python train.py --n_layer=14 --d_model=128 --n_head=4 --n_kv_head=4 --head_dim=32 --d_mlp=512 --vocab_size=923 --activation="gelu" --norm="layernorm" --norm_place="pre" --norm_eps=1e-05 --positions="rope" --rope_base=10000.0 --rope_fraction=0.25 --qk_norm=false --attn_scale=0.177 --bias="all" --tie_embeddings=false --parallel_block=true --init="uniform" --init_std_qkv=0.0576 --init_std_o=0.0 --init_std_up=0.0576 --init_std_down=0.0 --optimizer="adam_variant" --lr=0.00237 --beta1=0.9 --weight_decay=0.17 --lr_head=0.00898 --grad_clip=2.0 --warmup_steps=254 --schedule="wsd" --decay_fraction=0.412 --decay_shape="sqrt" --final_lr_fraction=0.0 --batch_tokens=32768 --seq_len=768 --doc_mask=true --train_tokens=150100000 --steps=4581 --dataset="wikipedia_en"
Each number is 128 + 32 x the weight over its row's rms, rounded and kept within 0 to 255. Layers, rows and columns count from 0. The size above them is the row's rms in percent of the matrix's.

# layer 7 attention query, 128x128, rms 0.0714, rows 91-95, columns 0-127
size [ 90  90  90  93  93]
[[153 145   7 108 127 133 125 139 168 150 147 181 146 135 130 148  62 169 102 132 154 149  75 133 166  66 109  90 100 109  73 197 148 126 126 133 105 143 119 106  87 108  88 115 176 193 111 129 137  97  88 127 112 108 158  83 194 108 153 106 142 109  99 137 134 173 109 156 157 101 160 201 117 115 101 147  77 153  95 120 174 148 117 131 147 114  90 122 142 107 148 138 127 144 129 140  94 158 180 180 153 125 148 162 120  94 120 113 124 102 125 178 163  76 104 176 171 159 116 119 136  55 125 109 122 107 177 108]
 [116 233 103 159  98 162 109 131 128 138 123 136 202 193  76 130  91 135 139 164 145 153 125 130 151 151 166 178 100 143 104 117 106 123 177 140 100 132 139 152 107 144 123 127 122 166 188 135 138  79 118 102 126 127 123 189 137  90 127 141 129 109 101 130 110  60 157 140 120 124 144  95 115 126 129  82 169 127 133 102 111 150 115 202 130 124 150 173 110 160  93  83 104 132  55 204 117 161 128 165 126 137 102  83 110 127 119 112 110 125 117  95  73 140 107 205 114  56 162 184  73  87 105 129  85 133  89 128]
 [ 70 160 103 142 168 115 123 111  66 102 181  71  71 148 180  97 147 133 140 147 123 122 133  74 124 122 117 161 139  95  82 142  95 121  90 162 175 135 139 104 132 188 130  76  48  64 161  81 144  98 141 170  74 112 115  81 119 110 117 134 154 108 174 132 130 136 138 146 143 190 108 156 142 156 162 127 168 121 164 121 110 100 121  56 118 120 123 176 120 171 148 114 132 100 154 164 144 151 172 110 119 127 132 162 133 119 117 112 154  69  35 107 115 146 133 148  89  69 151  86 101 189 160 135 147 160 134 136]
 [143 139 142  99 116 150 107 115 100 119 165  85 191  98 130 100 165 132 145 118 187 170 132 118 104 112  83 133 132 167 132  30 185 120  94 119 181 174 132 187 121  82 146  53 179 103 109 142 125 166 128 141 132 155 105 146 115 122 128 117 144 129 106 167 120 157 103 195  75 125 113  63 124 166 122 109 120  62 113 138 122 109 150  96  93  91 107 138 135  89 156 154  75 121 100  87 139 135  70 135 114 111  90 142 155 139 139 128 124 182 105 152 135 131  65 214 132  90 113 172 187 137 116 104  83 156 126 110]
 [152 163 112 130 111 133 134 153 110 121  82  89 221 158  94 134 156 147 124 122 129 114 122 129 134  94 133 167 117 121 166 124 134 167 126 114  91 147  87 161 102 140 157  98  60 106 114  94 103 166 111  82 139 129 153 145 173 170 143 136 164 153 129  80  84 169 132 107 112 123 140 118 138 149 153 138  87 192 149 115 134 140 123 183 134 163 125 184 120 165 122 187  47 160 152 129 172  70 235  98 140 133 135  95 153  78  78  77 140 149 123 108  92 174  91 149 131  89  87  81 121 111 117 144  68 102  90 140]]
# layer 7 attention key, 128x128, rms 0.0667, rows 91-95, columns 0-127
size [ 96  90  94 101  87]
[[136 126 162 136 149 129 190 119 163 116 159 112  94 190 151 151 122 174 164 140  92 163 110 153  91 216 130 135 157 155 185  65 173 141 108 148  91 109 117 175  94 125 100 153 118  74 163 130 159  68 118 114 108 157 144 177 137 166 138 118 120  81  66 128 106 120  99 115 130  82 123 104 129 152 179 145 131 178  76 192  86 108  69 101 165 195 141 116 137  45 100 124 137 136 126 154 140 135 151 103 119  86 172 142  92 106 126  97  75 134 147 124 177 164 136 137 108  82 133 151 136 133 131 146 120 117 169 178]
 [143  84 120 103 124 165 170  90 120 152 105 110 145 128 133 149  95 177 128 121 111 148 133 149  82 113 110 109 167 121 137 175 149 184 129  87 161 164  92 111 153 123 129 149  94 106 112  90 168  75  81 152 149 104 143 132 139 154  61 116  27 136 126 126 137 138  87 108 102 169 105 123 155 103 141 146 125 148 184 234 119 100 117 144 104 150 115  98 151 143 164 140 160  55 147  79 100 118 178 150 178  82 159 138 184 127 129 167 189 150 166  98  93 159  83 107 161 173 146 155 161 156 113  91 101 153 118 156]
 [ 74 189  88 100 103 160  56 120 183 141 126 138 149  91 102 110 146 145  99 143 142  90 124  80 146  68 173  81 130 110 134  77 123 107 111 163 129 104 215 123 106 147  75 127 150 136 119  52 150 113 106 131 103 119 193 137 158 120 114 120 130 131 163 143  91  91 167 155 112 142 167 137 161 154 174 102  73 154 175 130 190 114 162 163  99 125 117 137 127  61  94 125 181 114 126 113 185 178 165 160 165 173 106 108 169 123 155 165 112 190 117 120 136 123 143 125 128 135  99 121  88  68 134 130 141 133 109  85]
 [150 135 131 138 154 101 117 148 140 133 137 113 156 116 143 132 131 148 129 156 135 156  92 117 127  68 131  99 132 144  59 224 152 166 156  74 151 113 126  92  75 153 135  76  47 149 157 213  87 138 131 164  74  96 203 140 110 127 124 113  77 134 152  80 173 178 184 113 120  59 144 120  64 146 160 162 146 104 102 147 110 157 144 176 122 147 144 175 129 142 162 115 101 164 113 154 159  99 170 165  93 109 148  89 131 148 101 113 140 143 130  78 103 141 142 125 117 115 122  80 105 124 124 185 106 121  68 116]
 [110 168 121 117 115 203 158 160 174 178 185 168  39  89 147 144 176 108 131 124 113 154 109 131  77 120  89 105 135  72  88 112  91 111 121 107 154 128  77  93 116 112 133  92 153 161 126 108 116 149 179 213 113  59 184 113 109 163  71 151 169  90  84  97 109 126 130 130 126 135 131  85 132 140 114 144 123 145 152 148 230 125 125 142 134  76 127  89 114 146 138 146 157  95 159 117 135  87 101 108  74 141 148 157 165 131  88 169 149 149 127  97  82 115 110 173 163 154 125 141 119 138  88 141 133 157 146 103]]
# layer 7 attention value, 128x128, rms 0.0519, rows 64, columns 0-127
size [124]
[[134  92 112 118 140 152 109 105 137  68 146 125 104 101 206 150  92  79  84 125 155 143 144  85  68 104 102 173 150 146 148  56 118 126  99 132 162 104 117 120 130 151 153 102  96 161 151  86 140 157 164 222 112 145 126 170 139 154 138 138  67 158 158 162  80 120 137 131 125 138 130 167 121 158  63  74  89 162 130 112  92 105 118 175 105 167 101 147 124  94  91 115 162 156 126  78 124 134 136 155 113 110 130 187  77 127 175 186 112 166 142  95  82 149 107 192 181 155 129 111 127  90 152 125 126 133 193  99]]